{"n_layer": 16, "d_model": 160, "n_head": 2, "n_kv_head": 2, "head_dim": 64, "d_mlp": 448, "vocab_size": 2614, "activation": "swiglu", "norm": "layernorm", "norm_place": "pre", "norm_eps": 1e-06, "positions": "rope", "rope_base": 593000.0, "rope_fraction": 1.0, "qk_norm": true, "attn_scale": 0.186, "bias": "none", "tie_embeddings": false, "parallel_block": false, "extras": ["some layers without attention", "value embeddings", "hashed n-gram embeddings"], "init": "normal", "init_std_qkv": 0.038, "init_std_o": 0.0425, "init_std_up": 0.038, "init_std_down": 0.0, "optimizer": "muon_variant", "lr": 0.0117, "lr_mult_o": 3.0, "lr_head": 0.00821, "grad_clip": 1.0, "warmup_steps": 0, "schedule": "wsd", "decay_fraction": 0.893, "decay_shape": "linear", "final_lr_fraction": 0.0, "batch_tokens": 32768, "seq_len": 256, "doc_mask": true, "train_tokens": 171500000, "steps": 5234, "dataset": "wikipedia_en"}
Each number is 128 + 24 x the weight over its row's rms, rounded and kept within 0 to 255. Layers, rows and columns count from 0. Numbers have three digits each. The size before them is the row's rms in percent of the matrix's.

# layer 10 MLP up, 448x160, rms 0.133, rows 0-333, columns 40-79
107:148121124112106131080148166102080156113150134114130120132120127116184113132170082112100127145128133169130119164143117139
098:137175138106172096154123119145135136108106152110112143116122111128092159180121142144160091150144115111141151139163093152
106:140083124148119132125174175135168176125101159098189099108130110156164122118114150120138153133113106128106109145135146146
106:128072161136090093132088130101137110139146168170130096134115132134111131152113129146139164090133102117166096108122131128
104:129145134169135110069095082131162113104100129108123156116099159112129126126110114129143137152086086116140157156150136105
104:161141123109097111099074132147109159095137142141133137126156139107158135115137096087147110142098138138148153141150093176
101:128152137147125148101088158151128179156144106154081121135115136145080097113110133120089139118168097126164123060160126142
103:116076155138111159163139176134135104120091110134122098136091128093120121125113131121108144110124119144160100113091099125
104:096123120133123117122129099104165121135134100126129066132153144108108108143130153134149139130152169141099130156085135123
109:123104110095114128132106130102149122130104161080123139103149155099133109120150081127105105144121149132106110140168128156
096:092119155126102119122074109160108157125105112169132153113112144158128091078134152155125137154143138134081090142118147103
101:173141137113127121067154134107143130162156154076131108123091104109102109107116137107148113146089112094154150063083135134
104:147113107133186112142115172112145119107110131125141140112132130158151109095157165158133113117108141132098125141132149135
089:106095113098142099166117147088106093123130125112150149119096155131048136100121116171148125155146138119110112153175090130
097:122125144132170126177090149165121155116104135151162124149147116153098150097148125159124131108155170139132098114145104100
097:109119123125151099149132155139121154102097133084155168127110142128115093132170127136140107121140127139144123090124152122
099:133150127095113122108142120129140129127123107103155124129090147085120120180149122133147156120149126166101105160121141120
099:135119106127105106116154153150145105129148105137144082130116163138161149121124134173166151121151146150073153119132106127
102:135139085173101177117114119113123086141132138163117128147117077119137143126160129136135135087133135158095128153130121142
101:087112137155120120091153114112167141169124113173139101118099101138123108115082098125093151121131154122142103136141133122
101:113143139111147114129138112132175139143150091129107111100099147140151152100135172178136128130130096105144131124103105097
095:089137173144140116102135115088086136115112110152171131141116141105123112130160157122165169137115103112147129128120112169
093:138166114150176167093104154101115119083074113158142081116115130136108104141098072149143137144166090189102167104125143122
099:149140128138151103114101151154126140104155131133120139133101110167075085139138145130175132165115109122135138124108150147
109:158152099133144108137126186169121168150134167144119161113124099119114123094134114103134116124137161152104123161165122136
099:174162112148171100177123133142118142150135131129120094120111140135099096139105076097157162167125146103141108137120102113
100:156129141115112114109122131151117138092155118084137137113105170154137154153145116128109138130118167111125118152145142112
116:115117136113125118145071117133131128135104124108135102103124121133121131134138121109171136144109122134151127125128149085
097:095106124135143136154113177141124089154138137120130099160120069110102157104113122112151129095103134136115133141138125106
095:117141120101143120098136176075090116097138124122116116099119118149140155134120117143112124083104113138133146120129112096
103:117115098172112139156136171106130169094099107110132122157148115144135146101138092159145160152181115128158112112127119127
096:141093160130128172102114151084094130120103098129132113123145178118117114141147098129105128100115163124169110154125128161
107:091144133120116125134084132118125115111083110105111112104082143110123134143127130134079150122168095153082101121111163100
099:128112146117146110160111140118142159104187150152120151142143125149093091160087068128148148124132154101117114136124136112
093:109139103087158161163107114124118158132131161161126105126122135135064101104154187153130140103154124079130115139155141121
105:121115099095159119159120123132100100123127116099132157123106096136129093152139105137145064132143147105095155134173116144
102:117158126181101126097144136116174125133200118171116134133136142108118155083098124148160131106162133101075115129126134137
105:182143120073112105125159144164134153107113141140136135112077105108134128155099137108116138107125118094146149153091121170
091:143115173069102088095114120148095173147118131132091130163157114098141112135100135083143115099142144114169099105143151166
097:138131124112110125128160137148167133110090127141135111144141140116180138117125138092150125172156117149097121111149111117
098:144144129122113113150091128126122069159095133148084125125126126115099144147142121125125122138093123114171085140146113121
110:132117152114123118117098140139162148153132109152091119129115161121137129178194102136154130123096129121104156123112105158
099:088107119100127102178161118146148109092107150135103122117127174111118159077153127170131131118116129124148102120134160104
094:128119109113132120096096181128121110157145129089094131148121155101149116105144134166156108112112171153150086144156111148
099:114135123105096118155084099171141171131115123156101080129094122125103139148103107150128134146134142135149174140152120119
102:187117130131084133109103178108141141143135144124067116105179109129103136131113148146180116151132120096113137159086140136
098:171104148206130111156089154128148117114134113113172143138126108113098122152086132151122111123107120135117124139120148121
102:106156150127125126146180091118145119133135113112153136131157076152103131158138123120149113109132121104114113091181135183
103:111166122128150089108148120126141134119089156138150113178070131104155129138136129135144119153143121105097159091140154105
097:118135190122099130113140117131127118132126134102151173134175120111110127157142112131113153124123121100170122161128134121
099:157119143146075162153126098107092122138107164105124127137127135063157133099128167156133120133151146181088091139136128125
089:111102156091141153153143120133129149140102165115144129080102123110220106141130121099126165099148141102179137150102129148
100:113114153129142171138130125139113148125140118136211133150110112127116107081095111121153127104105115087072110137140129108
109:156144113131199148095101148151146170121119145145135139098126172109147155103190125138097134122126145174165132129137148075
104:148129126133103120084138139162131102076112104117122134139120154141134104151111129138115128121106117160105132139147100130
095:139116179095174107090148180119136093083159181095129143156124122082124151096117141108152164124148104144149092092110123145
097:138138168154123110132136132148127108100116116160076139108072117100127155162131166190087153156140136171142112097100124128
104:130128090129125126119173145121131119130116129147129116104139139136061108105117158140128133144144140150091126138181134109
099:100173090191114138135100129114139116115167127127110092182121134134140107138109110131130140165160160161103118153126149099
101:127168084135130161105139123101143177152116102116155112121152156140130157122147111136095139149122120103151146130125147131
105:151120106140129102134099101166107122149121152139151147065161130109132161132147162129105117122113165094166179092173116143
110:118146152187122141113105159121121119139157095126087127096136131114108143149156146136125100068113125112181111125164102091
108:136113138086089140094161115149155103126164089137158123111138122132164134145124113121113154149117104092104192102112142100
102:161132106142118109148187132107097130109135124104077172186131129089164122119102154119086098084136137094111133115161137133
105:075115110163116173140154137094116145143123154131076101143151090174145117144121140051162095128088130111134096124100119102
095:147116121101157132125135138125155121176137123125106138122105165104141136132133124120125095132097116102113082130132108126
101:109113132068127164132103135160161126117084152126083102157128116124113110086139108126138154115108136151117137098088155118
098:140097172162138146129152104155113132172114140111132094132113141078097131160136110131150120105171088159127139100113123108
111:095154139076091164111102131139137095127112087148130126121151134154109154140115112110091129123112088144130134126092149125
103:097132162115119113146109102136082144141165143122100123130166117149120102130159138064131143103102138133163127131111107104
103:145126134147145096147147109127119097112079120128118126133122121086139149159149170143119126128098166146142146153088105111
103:096068128170134139123118129146123130110146142150175119133120120097112125097164116117157136117125122144151155105123120111
103:163118121135107161097100088111111156120101143122136109122151141120085149099152168080178099085103097128106160109144135127
098:174142094139143106109121128129144115144143148137161116129114157161137116132100154177083157167143083116116112118122143081
088:137122149128136161076141135138137122118114169132141125145121127158108158138129123115149101094178100154133090130191120162
095:115127136124135131123084141112101136099127156124187138078105140146116133111109101146161128127183094135140155120103114149
093:149136113090126139127114163129119118145131139109165121108106134083133145116120119117134132146182159110120133143128106099
103:123112111158205115141146147125146129125118115117088147105117107128119123121169120162118114140145112071122137124096108115
099:063097163128071126167162123165119108123154109144133126141091149144153159078105123158118113137088077121086116139119089121
096:116097125124128111071089107077124146127112124168095135108145123146134106117122148134140104116158113111141124128097157130
099:102119156135162129150092141157130171129127128119150128134102138121153144079089155086133088164154072116138117102124100124
092:084125127145111098108131209144140179116107154128159147144111136161127103122126122099109116086117113167139149153127124133
096:133146080104113118128130130152110166081119108133113171071074151079157147114160113136155165086129132072152136133100143112
098:111125100119142126127122133159146104145129119078116124158173125180123140131125121104186131133131095120145144147146153100
103:077119163156100122110104135107166110103120095128135106107189143132108110110128134138169130104141112151141133141119149111
106:158116114171132110162147126090121140101123112143147157108133139153147142139134177140141127114136121127084140113132132113
107:136151133117124130144119083142154138121141119122103101126153169086116131152156147117164138165149118124082119141101115131
099:090109146117165148138136103182090172134130121167139112147097143155141143099099105131078128119122131118158108143136143129
112:153115161107111092130126117136174094103155135084094143116092105120078128113121113087122135153137141158196101149135142116
096:104152111098083135100136189150158075148159135106120137100135120134115130165154118121157158145136137123124081123127168116
100:105087124175098129136164149137175151115163142154132135120094154110079128099155146139159104127125086176110154103121144136
092:119137157148133124105144058098140081130101117109144111131138114075142146122115080103133161157133128156142101106128136129
105:180134123136130130138134121117114128118082126123131147161154110163164134110108124086106152170128108154105087147114129139
093:117156098123109121111108136106150121142108119137113146157099103127108117108149127102133116128094186138081130139106162140
097:132120121088138090140106162106161162145169163146128129126105130103108108113119069122118116072127127082127149100132097105
103:160148126163166133149133081168085108108105143120126094122146163167125137150139065112109131101166131116156145111184097106
098:095155149144095120139133127123114092115168101106122138139133095137127171163157148143129150127135144131134072132121159172
110:082123116109149122121092147138168126158138133173092150100139132154125124120133119130135139161131157115065127179122087158
104:058130138115123130134128103115119145128136128128118144112101088097127120122109113087135161107141151102108124164136117143
095:099182093133121137085104144106127108123123113117114136113136123103134159179163083156114125125167127101122101107133074128
098:130125123152112152145119132131128163091118133135085122205109100133103106118131137141148098108110114127093150155124117118
097:119139139087136155118111127137138075139117126146104137112147151156079139143133125118098147121114145158109120105135118099
091:101155138133118120101145149118153139136149185109135135128149077152108118140194151087105159140168162115136124132119072129
105:155165145150097094106123104164128101147191116121129136102112131144187108129104091152115138134101096118135116121116107116
103:102158173135128135127106105152111105094097145137102136148177115177116120142123147128125143131154131118158144125125117123
090:089159103166128122122107073152104113094142134132129069159116160123144168117151099113165130156123150086118155143127114158
099:165157120117131149086146144058158155155151132144079097121148110100146098143087115132146122115150098151144130139112092089
097:140158118138158131130125070134172138097171119131136093129150133134159138130123090110148087105108134120175125141147129139
098:131124106105157119070127105133131113110121151102166144144111137118160151125167133140120111143169143171149128113155126130
095:157131130142107124091117098129130140115126125109161085169112115117140105096142093142179134072147059145109173130158124116
101:110090151117137108096109113148139144111092138122073127082180154129082130167159179142114148165162150125139127098133133143
096:135174135104143140126109128097126150118124117111129089143132104134118099167123146106110109090150139106097152111093128134
106:178116082132114130094098127152146100116119177132084088150120124120119143115165114151106103154135162168118095109126110155
103:160138149117113171136115101127123161146087092144154107149139112184149130139123098108171103087105112110114135147145145181
100:134103130137156099117131145116104130126173096175112094158117132130119149165129127091135116090109120105102137115111122095
099:153078137154149150116139124136149146130103150096181165162135128128084132133116093151090137165153123128116143104181141165
099:120126125134093133088094120122157111178103162111163148099162064128138132162127155132126147127158107136107150132124117128
105:157124128081131133122124131087130138103132122143131116176109117137095130166085138161107147132142151162189093141174126137
095:181151157132148094109150130140109124127128151111090104096135139125116162145113111085165108183137128159131138163105154139
103:151165152148120149127114144129135100129139123162119110154095104137108183160088099121111130125103073129130084122093127133
096:095134136096056121107098144108154134165102123103110140158141136115104106116122164153141169106120148149139089095120165163
098:140108083099146091138140163129147115107143111127142097098111148133152106088144112135135109119145116124113114102097121092
088:179098126159123158132084128161136106114100149171112125140156096159132128088136097168143126124127086133127155159086152158
102:136126107148120112139118127087103136115137119100097139140158148125067141154175136106129149126122180112092120155099141086
093:148091113168123081139101122108121137159109153149135158122120148092102168151155099121132142126114160118133101116139123141
105:164135115131090143125168151103120141128102097149146184139146147161133116132152178142149133154105112133137104126104150188
099:146157118094121141137138138137185156110130175132099176073139143092131179132095086117156130125110163130143127144112108092
096:113094117126080164093127135118117102095136125114146142117145101154104125096141166135135112117132167127138117121133128106
111:125144131127133141161130113164124161072155157121115101131146126088132136141123106116164154121112117088151175179141168139
103:112114110136123160133097133142104138107154140165131125103131117112130112172114112143128140105181114132097156079129151131
102:123142136153169126118150125109125140179033143147148146159145125131070109117112144098135151131107133156107127122140149107
097:122094114145124081086164130149073119141074151154188138117093123129111153120164128094100147143096138136151103103147086119
108:135136125158089158126134105072147171105142154097113150127103128118140128138140129121172112107115097133132103123128099141
101:104177117141144092144166137153142124187137127123107150098143116104132096135109130126145106181154095111140101115160148124
099:147152113096142110140138124121153139090142096131177140163130109172158128116154105151200084135118115100104159129087131160
095:153112150113122145132115200108128149092090111123151127137105153125121096181126172118138136124136105134115138122128141162
096:122132141083089139125120118104143146119152111129088155151113149145103115116102152072122133120121136139116086086128088125
107:136107157131176103125111136131171178129151164140117134091117109110153170116125152142148126117122099138130132146122087129
096:134149130117090142137141108140110130101139146172150163111157196097157145135123133190133071095140122154054123119131139105
086:115124126165114113117129136120111129105218151167145128109093143101110173135109142132149130127101142128106113112185128127
104:119130130117109113136114155143151135136112143151099100130145095128122127116115158095108154166163139165155164129140151144
100:121082135132173142117116126118113068146125120145108128147135131132136123134126122127137079122137116133124138154120156114
105:112161150136118116163088142161142122139083130146144151160136134169150078138149138123113058103143143174149124127117124148
092:117115153145101150161094196119141110125157086127154150192111112135138094140134170183129176095100105161153094107124171152
102:126168126127134150138114091095147087116124158097147141118112083138097176147116140131127158132183142139100126155130109107
097:118120130118135138174111115150064115092087127179091137171118137143145112113120115131115094131112133129088135139122148183
101:109131100138159126135136111143126087128156173152089110137073120108102103121133134103120151095145151138096107099175147110
101:173102124093178112144108094152086111134122126110127133134120160132143104140101152142144121117143103116103140106117116145
099:076096144140112122121107105108152139124103104130136146108153116117125145141125111133161119110111187075113095138134123176
100:166100130133144126169108117122170108110100098120116194167157128132156124146164114166134108129090095150149138134133131137
108:155162111136101144118148128130125089125145145111105106160121159148167132158123078123168116114138115097135126108143154168
097:161155131126174141120148134145159146154114110179135115102097147101125080146114148126126125126134146143109089155121127080
109:093093125111147154134147144139098154159107126133162151144134149131140123112133108109114114142137129097149121117113117082
105:153114114099148167142083142141139124146156139128153160140170167154150142130119095101161143132108104138139106175097165136
106:164111149093142094103046071152161131192097106163110082127151143114100133180145125152135130139148109145151142104151143131
096:153156151093140103146155160124145113124155121188080116142102105074098135134084149084144138101127105157133136118150128130
096:134178143159154155071149200115124162142167133096147117146113088129143110124107122131166093099097173077167119096108118149
099:117105136130137132115120140102096139123163108089134152182144120152109108125101137152138113120094123090124124121135137111
098:124167104104157144148162163120115141117112105089178137107119150092175124135159150132129154171117139084147154150135090122
104:135095119156152120154159144117149075133102115118120130154105138099128149095151134132148160114158140129122139100099113110
099:134129109166153168110119124101139108092152110139151104156117144126109156123108181101142109131117110118111133103169110127
105:103145115089115102126126160100131082113149118110111133155103096163139125112110082108132087128146125102139156099155128145
100:166106147169117151156114108140093095121143100156141162100100143147129135138162173152124117084124104122103109117130077131
107:151111130145142130118071099145137095109175158111103084113141093170123136119147125075137158140151144117107116128074145134
093:108117166104141152121133141093087151123175104105126156142127101149147134081125152129109146121127127103077123141153127169
098:102106129130145160147133101116135128143093101159128132120141117114100149122137096094091142145138129124131116108147142124
108:127155093117116157112155096095168095146157144130083126160123135082118149100133121119054122146132093137143109110157109110
094:122109081151130128160126116142159133139155160129095178121120190139138105141146105181138146103125133115099082165125104125
094:148151167140117106140137112128130150150145156093131088128122105146147114153086134152150139163117146101157167098165135170
094:125108132144120110149101124124137113167125115128087129111116097133155131097128159164101171119125167125133136142106150169
098:125160117165062117107150124165127088067057079144093131147117134141112114134131095127098105152154171121109151172144111091
097:106094148111108126122141089168143085161140142148096133097121145126112115113150121098153118126134142153135096156129158129
099:113088112127125139124140134100151142150100138155107068113112094166111111121121093126132120096141102134146181146150179102
099:125120110148129064102097133131143136110141124138097091131114140108133141130106127128099130079110145103125146155115111140
103:121133160160145157115113200129156127108108136090133132121136120143119080097116162136108115157098123083076105101157136091
094:129075116136143181136142149112160146124134151094094129126102142146109117079148150132123110126140138146169120109135144173
102:073136118108144138160174128138126106127084125150105124144117158145147109115162105128132103152127100099136161144131136165
093:120135115103118101137144155154130117125156131133123104156129114117163111149122115105172119096074166167141096129058137072
101:152147108094110134147163127105084134159147124153098089101134148126137163147175144112096100082117065142090107128138177104
102:127157150083156150056153116102106123131122096107132116113111138120095100045119110133129107101130114132129144090154125100
091:130092153153103102145137137139121139164086151129131114081133155102080117156156107084153113140129131100150129108112113184
104:139131123127110131100159145125148099120120162087119165135126132108129130119098103163142127135128154139124139108128156095
097:151175120112131127155130123129167088154162135118151108139099085106138151131119098129151163143137126164121128188147191124
099:124179081128146146116099169123110125142106085101084143164143145154097125087148118127151098144120145132111160144158144105
102:175139117171133129155172114115166114167145118108138123129129162133116167137130148099149096152164144107109133109142102148
093:127149100105107158139133143127107150103097110130135081112088159103121170090128137100141091209179155144131146115117113128
097:142086122134147137153132159112109129154126181148108120071135099143085104144131152138149136135130161135103115111086075167
102:135151143096155115140116107118163139130138166070122110127126140116144172124140145166124119121135145131129135158074104113
100:152114115104143131156198119124109106084163140128166118141117083161140127160136115135164146130155096129098180152122100116
105:131114145123138134088111141102192151147117146116094186138099120130139099113091138137140134139131125148151131126099102114
101:138127136147133096153102084108131137160135101106134081119112148119118152088104134094156128128098123111113112147101161093
094:111133116152134124144113155110126127144145097132112158153132092137144138099103149093136151132100141138165100122151139127
104:130102149171161118138096116130120099165088143141111114118112165144165178135144115093092059153127097151120132145109188103
099:109156101140121107137169137128122109156115164153160129130132143130109117123138099136152156115163139130153130096127156120
106:141098163094119119119141102162087058123142138138101166104146112166129147100121128072122142147128134156149151136166117120
104:073147134102115114172134103113079116117163150134140135135167144129124111084115106175107157063191120133144129174140109150
100:099179146119142112134162099138159083171147135099066151120150138164105167079124122060075140123143105133117149122157129149
094:131147135151131088100136148134138109132131128182132082087121131145131159171146082122136137133120141116097115171115128118
107:127122122131100120124140130099108133140107087134104133157138133119147099128141137114117169148107141132172137106147119127
109:109155100134159117149096111190099121144157160105112078120167140077117141108138145132099107118132107119137125144094146147
101:145086134155091089122117134128118153153095144139152132118145123118144113117139169152137122119112112065107134132132159160
096:099107150121150116128150078146084108092129148098101090134135140121100180135156142105104130146117117140086108129077138150
092:103140115117119141146123143117140168122116145085122096133127119132156143152152155079133106146125113122149133113117115186
101:158128123136121116119100118107099176128119147132091103091099125135175120146119140118129108126149177122121120114118136102
093:143100118133133109110151124135119117070113173119131139140157186141137124138120088136151158173144102172112162138136103146
091:132111106133175136109152132119068125119115150110140110158154104138153109100099147130156122139151125147109101142119092189
094:121148107109100121116143137080147162107159148111143098115149138126156123162123139113122170084116106178117143152098131125
097:128145137128122074163179139103134135080138124158132156118158153144108155159102131158141147106176134146072146122121158112
102:123155161083130125141133126170152114125109138153098124141161081144145137124163098120095167115176142115114165151128102089
105:141118158111154125091135169127120129106140156088123123110117172133128092109125121105117120113127081142149112153116157128
095:142139143099161123096110143139137113106144123143127136132152162128186182128181121139129099134126117114132124096153167131
096:142140118140125119140136091129162139112121123103126131111140144155101132114094183129131143133069164090122151118186132143
092:115123133118144091134114135162112101131142119156147114128163130118105135139181096191156123143108131129111130137114143119
100:091089133114101121145136102132135122133132127122109166151153156155162115143123160147140128160124112142111139130061135162
095:131130119120125112133134088151170161097115112140145112136110125114158103103148118135118126103139103162132074144100195104
103:118150126126076126176125150099164122115183120163089154131090126120135101111114109158130112132127155077083108153155123127
102:125166117143105096087132119173160162161116147107161153157128148131114111115147136091136133103133103124154127146135150136
101:156091103140132143096137140115125212171134133146136146106121144132114085116115115189115129134157136108111124131150110124
115:133125136115135148132144095124074102174123176147139103187163156157111159146152094141180091154163134160178157142123103128
099:117117163111079145152137104119149119124155146142116139134131182128090121128187121113107130118096113122124166107117117150
098:158124103114144139123087117132121119114173143075132138149181149119121115158152105110153157125156126100171123138089161088
097:143146089151140165124106120082149097166125173143138129094101100109086148095172107099133111109123123079141101110160134126
098:101109137109143108126089122167135087133152142118135149099122127155130121139122148070114120107179117146095136172083156107
102:141087113143098113155169114110117109142142117102119163121098131119086179115122101140169101138139105148132118123087137142
102:111126132135116153116152141106145064129140171129129097136149128158137158082102112127129096103153144147108125094125123109
098:145134140134106097112117158151139099099102142131121102140160127151079114119132130076133148141121155098101118120118118150
117:139105103121186154119095126180118141163126161157119096123145126143156128152162125126110134138134095135094146148121133171
098:149143136141138064099159098188114146119115097137120160101104148120139168126142147117171149113146117115109145074134140124
097:112122090149111156133151167108115172117165133145149131121127107128142145087179131108136134102169116108120116133113185123
096:110136143128119148126147140136101112096128118147110093119112167113082144151100154099134126115114122166136123142136153118
109:144128103159081075137087128100155131133102143165131150154157097134128142161116135140119121127157137128108102124156127136
104:103111115150147141103135152080081111070123127132115150137165106126090088162113119111175171141121190144096156136091099113
102:141102133119125129169126095111114101158112134158121156124107153152090161119175097115132170125098166130100121171113156131
094:137147149105136109136134111107167138120119145122157133137160131121097160123147139181117130100112161166152137085118094119
090:083128136126123132139128098103142141100135127174118117123096106097122126149161144122142108131097125133142129149151148122
087:118103144113132145147155128158114101174138106189105084058115163158130129132156154140173129155126128120100123154131136115
094:121145136147151151123134131092087189135104108101150123182145112101133096116089094100095164144130164090142109145141141083
105:170099138157140153133075115098089134137121125124100150123094116148161107143124127105129093161146162113156136154127141099
096:150134159140140125125122118139177109134109114076129107119114096193132110094110116095086107143117130111150127091098163124
098:141132171156103148125168096120126152134133115097130123133157119168129080107099120172142174137121130127104112074112110124
096:114142119139176116104097108163105135097114143122095101110096124121149108129100137116118134171110103150157111140089072150
106:100146128124127098138117142139086095115113142149125152144123108141125167095159144090130108135080136129175156137117124097
095:103137122104128097125151137110129098108095162119156112134125123102152100160128115106124126141108131080105052152178102082
104:128138098084143174121158163115151135131096105134120138158091098101088167151143126115170134134112133137061134113118117098
098:130115077154135120131115146171107170128123128136141125101104120120160140086110116160126117113140146091132128140141114152
098:125130109157138130140134136105108127158166150109081111129117152124143151156133140152126127196081134138071132136102111092
099:094151090109128182101121127120194120110100120156133114115133090114123098095091175141139143113123146098120148120095132118
089:170128135124100146109115150193131123091107102112142163137129199128134146112147141155135141082151132087173149146094143072
105:160141106114138144131122096118099138104130117149102107121126119147141138139119117105126130101131127117147186092136085119
096:152059160139120137171134166129136126100147110144134170159131112084137128145171124112142112129157147153114113132135132087
106:137147115136061127166111121087125155082162138119142162179138163125163117167125100096118176125144123144132112133136104131
105:119133119093124090073125128095146138117117143102137125096118144196134110142118108129136147106159124109172104141123132116
097:104106129131104113152113149103056116099121135115106146146115118159136161126108134141132124130114103105104169104170160149
101:125166122140146147116120160130110143134112177125137121097116123161145152122159109124115135073116169121154112136112135109
097:151114132098119089135103092082164134097150117135099140128140155113115121128135133216162129143118088125139180128096119132
108:148120115107118097123129143108142131116133123136119151149153110075129138132131121131135105123099097139109115135138128076
098:163144108163121134135175129108115116107123116148144138138116152099147184133143136175156121110137131126122127137154088149
099:160130126144182158057112136086105116143158117109115117146110131103138144146113125108149060124155143118127154113126142146
106:119121144099084140157148150103097125115155165146123109162148139128105089134076127087114147123087128158115098172144129120
096:162128120116132130138146127126144119131144155121057096091165126125134131143147108142137129099115136141201143126144149119
100:127093116132117169146096135148100133149097124139098099146118124138145154136133174145174157108122114105133135146128106127
095:095163128114117153136139131162134149106110112136121111091146185128126122094128122127116121168121124134152093116138083126
100:128104143142153113148155120119122130164108125143120112103179189100122098095148159147076078129183130134143127146099131155
098:155127127109137118126143098101120173127116077131136110110144145067102145109111111145143136131131132164115091130113107122
098:092113117121135086108145181165102140085138090094154174110134156098097134122122153166114092123157103112126145109124162082
097:102145079085133187121102141130078154133123154105134110148124149111108118129131111143192170123143154121163119094144109119
102:133117096181165159138103130126097135090152135132140133102117131156123165106158104053135151148153097158093129085131143115
101:144112146088080151160097141140112137127146096109110119161126144143116130153119155166128129137108100113145155133097121124
098:126147087143126121122139134092105143180116146120152134108155152079118148125153160153148129108159107054196133153123153166
097:156111131119099171103136129128127093143157125127143109106152107064102107147141133153101162146151112143149120129146152103
105:141086098115090150149102136098154122109130139137082169134126099153143167181144115132130108118114090107135118123143145165
101:115117144130170091134113105095195136133126141173147144092120087126145144135120132130132153159158117133132111159120119160
093:132115123118132170092139162098150143123131092138134126155141133118157129124106108142124111145144139115132113108146096152
105:109115119100107133109157139118136146157121140140084077095094132149141137133136145148121130154135110143154188130110135111
101:119158118101142129125116090134141140152157099141119095118116112127111149133117154146124110158131148109122148176136098109
095:093143139134132117130120134138105135126119146152141107103130141130135075088151100123078175123121157110094140138116091123
104:102126111137191114116137124144152074141109150075143150093162156146192114136164114108108145109118151132130100156110139110
096:103175126119117142121131117129123147140128138157120072087132135139138142157154098132116161140135158139117102114116132142
101:091117147110075121135110124170108119120142128155154137145146152132114087126131149153106121147167157093080174145090136133
101:110150120125144189119131099143145097140080138129130120155140143128172095142121134114087146153141137097145116132163138128
097:110141142139192158158111105153137119138106139153155096107111168112107112121095108137118125147093126164118136087138155139
102:119169132115160116151138140141110138121102128124150126061126111171108136080144124159153150190109182079120108121131107148
093:116109137100053099126122141111135112118107152092119122146155175150093136134129128133151141168096127102161091132125144155
104:164122160129140103104108117125125127121103158091137167136122126123125128128182113128092126113130118148140164151097079123
104:151079112122117086130112154116118121102132156157114078120093140119131131135144116101142123120139162090104162139126131141
108:112106137082082088166138131104076161049120096094086127145130095136154164170156152136114146067089140157112162106114130100
107:128143068152111108109119138174081118102136138126144117167121161077104114102114117139157172119139121153186107115133119116
087:126176160122153153125087120130124152116164150162140095155130115065127125143097089138127117107145160112115104146122128146
100:121146133140154110131108110142143137151126108123085159149150135145123135123147126111118128122135123142133127125129127155
101:167147133134143152143115102124124137102117154091142142096128119139108141171100101093158127128138161122165138139138121121
103:100133134133109123103155135080116145120122145131099164138105109163169075119114116121115163151143120139112097153117120123
106:111139110107072181125087143123175095095132155159177134138128133162107123143086145109171097121114094148087129086104088079
098:107118113104112137127132185150131105116146129116163115105074057155133115183168156089117150171110165127133153130174143118
095:159113134104140148092114076140126121116148140121155151115143130092177141130116107128112147167118119153175119133101114181
107:104146126086132118107143146121088129171155141119145110134096146116159109113117136122122123134184103091130142117094117098
094:177166092120120097126139144167128086107125121106138136149144142092128125115108131152142146110126088143102118125084126114
097:129053116164063148126113128141122111128166122114143102170125111113165101110164133134130112128132104155122161077077136149
100:134132112145136152165101128141137167135127140133127141129108120060088188161134142118121141117111107097122111116112147144
099:165138140120138118145145119125150125155143147136141114096139130149123155128168085113130124157134106151155201164105137087
096:140129129151122151147131114139113124124159092140114105148094131172158121093142119132159117141096129175101117140117128127
101:143122102112137090148154109129117116130123176123073145107122115157138096129104147078136107152148125171088152088118122134
094:148139121144101174109082140150163138149134131136146115109122139113145148093138142130125161107100122105115117098080146119
106:124084091120138093118127089190107132175084127111115135121129165126148112127125145136105116168151152091130090156139160138
101:159124196136091182159118133116125154125085110149160129126168136106140154165157077157140101116113160118127095109133105149
088:123091138073116119137114127145137149109128098105182114138127152110167155144114127100183113094134153165166127142128097161
098:160136103138101095122125102120151137062099144120121138135098157143127157147161112126100127186158175122126100086099123157
111:109100103119117175156138132107098134131167121152123145084148110123139150111067090115126126129131130124094153103156141160
108:144144168117111100120146134128155135141112120055093123163134176138101111143137124155169156170127128118166153164120103125
100:146163137145113117113131144158146113157114146137144130107143165093131139118078155111109107143101133136106111109104074121
094:129083104126136154137112157173152118112096094133138135142116092074102131152153163110126141155122131192133121101077097165
097:162156095119167111118143094136116106113113152155165109171149119125105111073101145147130140137131125125138139129156142068
106:139150134152122132133150127125117204172130132104171113109140128107180100121153135114161134148092128113170129119126099121
095:118131135105133070123125112145105070099151112148199124134130123149155112122121113147131131132167140154135112118128164124
093:125132081142157117138106105151133118129141126108154103139098148137124164134151086109119153109150194140118118152114133163
100:124132117097098080120120115112100117133150122126103098135123107142100114149118122089151158111154155127113142147133125140
099:104136168183127103154145101143167131146166096134147130119150135140153134121129082147131119110120105112110134148111128135
102:160131108124098142153114113160123127152106153079115106140189114116115143156132126112131090105132148125134120100120151142
102:129114136106117142175171141142086105133152163152146154138148097087135132141169094110145162142101144116141143142141153133
097:121128113147108140115121147131112123142125144132102117125091168155137130127159128176107170164154135134080118133140143146
092:146107160145117099129133125118169126110135148148163176089135154107122087158084145141129131118139130149084152112175145156
103:161106153125120138115135124142140142107144108143141065130121125115126121119102125112149135087102165125170162134136101135
095:174143111104123131121111158152155106110097159114109170125147121072148141127139092162131095100068124115136141122097122146
103:106151125135155110109119123141145127123156066101167138110097109110132111134149171101093122107111110126130136116092145153
102:122146135149102149068148163142144096124161154164128159148092134124132140147102076071154123095187114121150113136156123167
097:063106107121142148134144125112137155163155062131117142142156143109115094127157128107130136096115112159127121140129142144
091:111163121070098139062120116124112136165154093138115149172161123152077102104108149129151149145158118141141133127161110129
097:094078095126136126122145112140124159138101145131128142160145132136142144164123153139175096094129114106096109123143090144
102:114123086135106138106117138126133103109109115138109115134146160087142112096149093159126089117113104088169156146096105108
105:118081148161106147151183154121119136123117098122154117109149081126104146131114112116164159112116176084128164140159140117
108:136100181102135131149102132098122138133125163140122135103132154144110085132096100108131158128177095146162134149165143128
101:127117084125121146125098159105144125134138149123135104094125135131164105130127111134136126107131123186096162149160113127
100:124173108154129146111103120111099134094163130132127147156160103105101119101105109084136168132102146137120144113070114164
099:074125136152118104115100139093138133128112131100101133114152098072150138104118138109103112121118156124128082134157087113
097:096118117141092121095143166113131128152187147075164154136125095147124112169177111146103102140139084107112169130134134132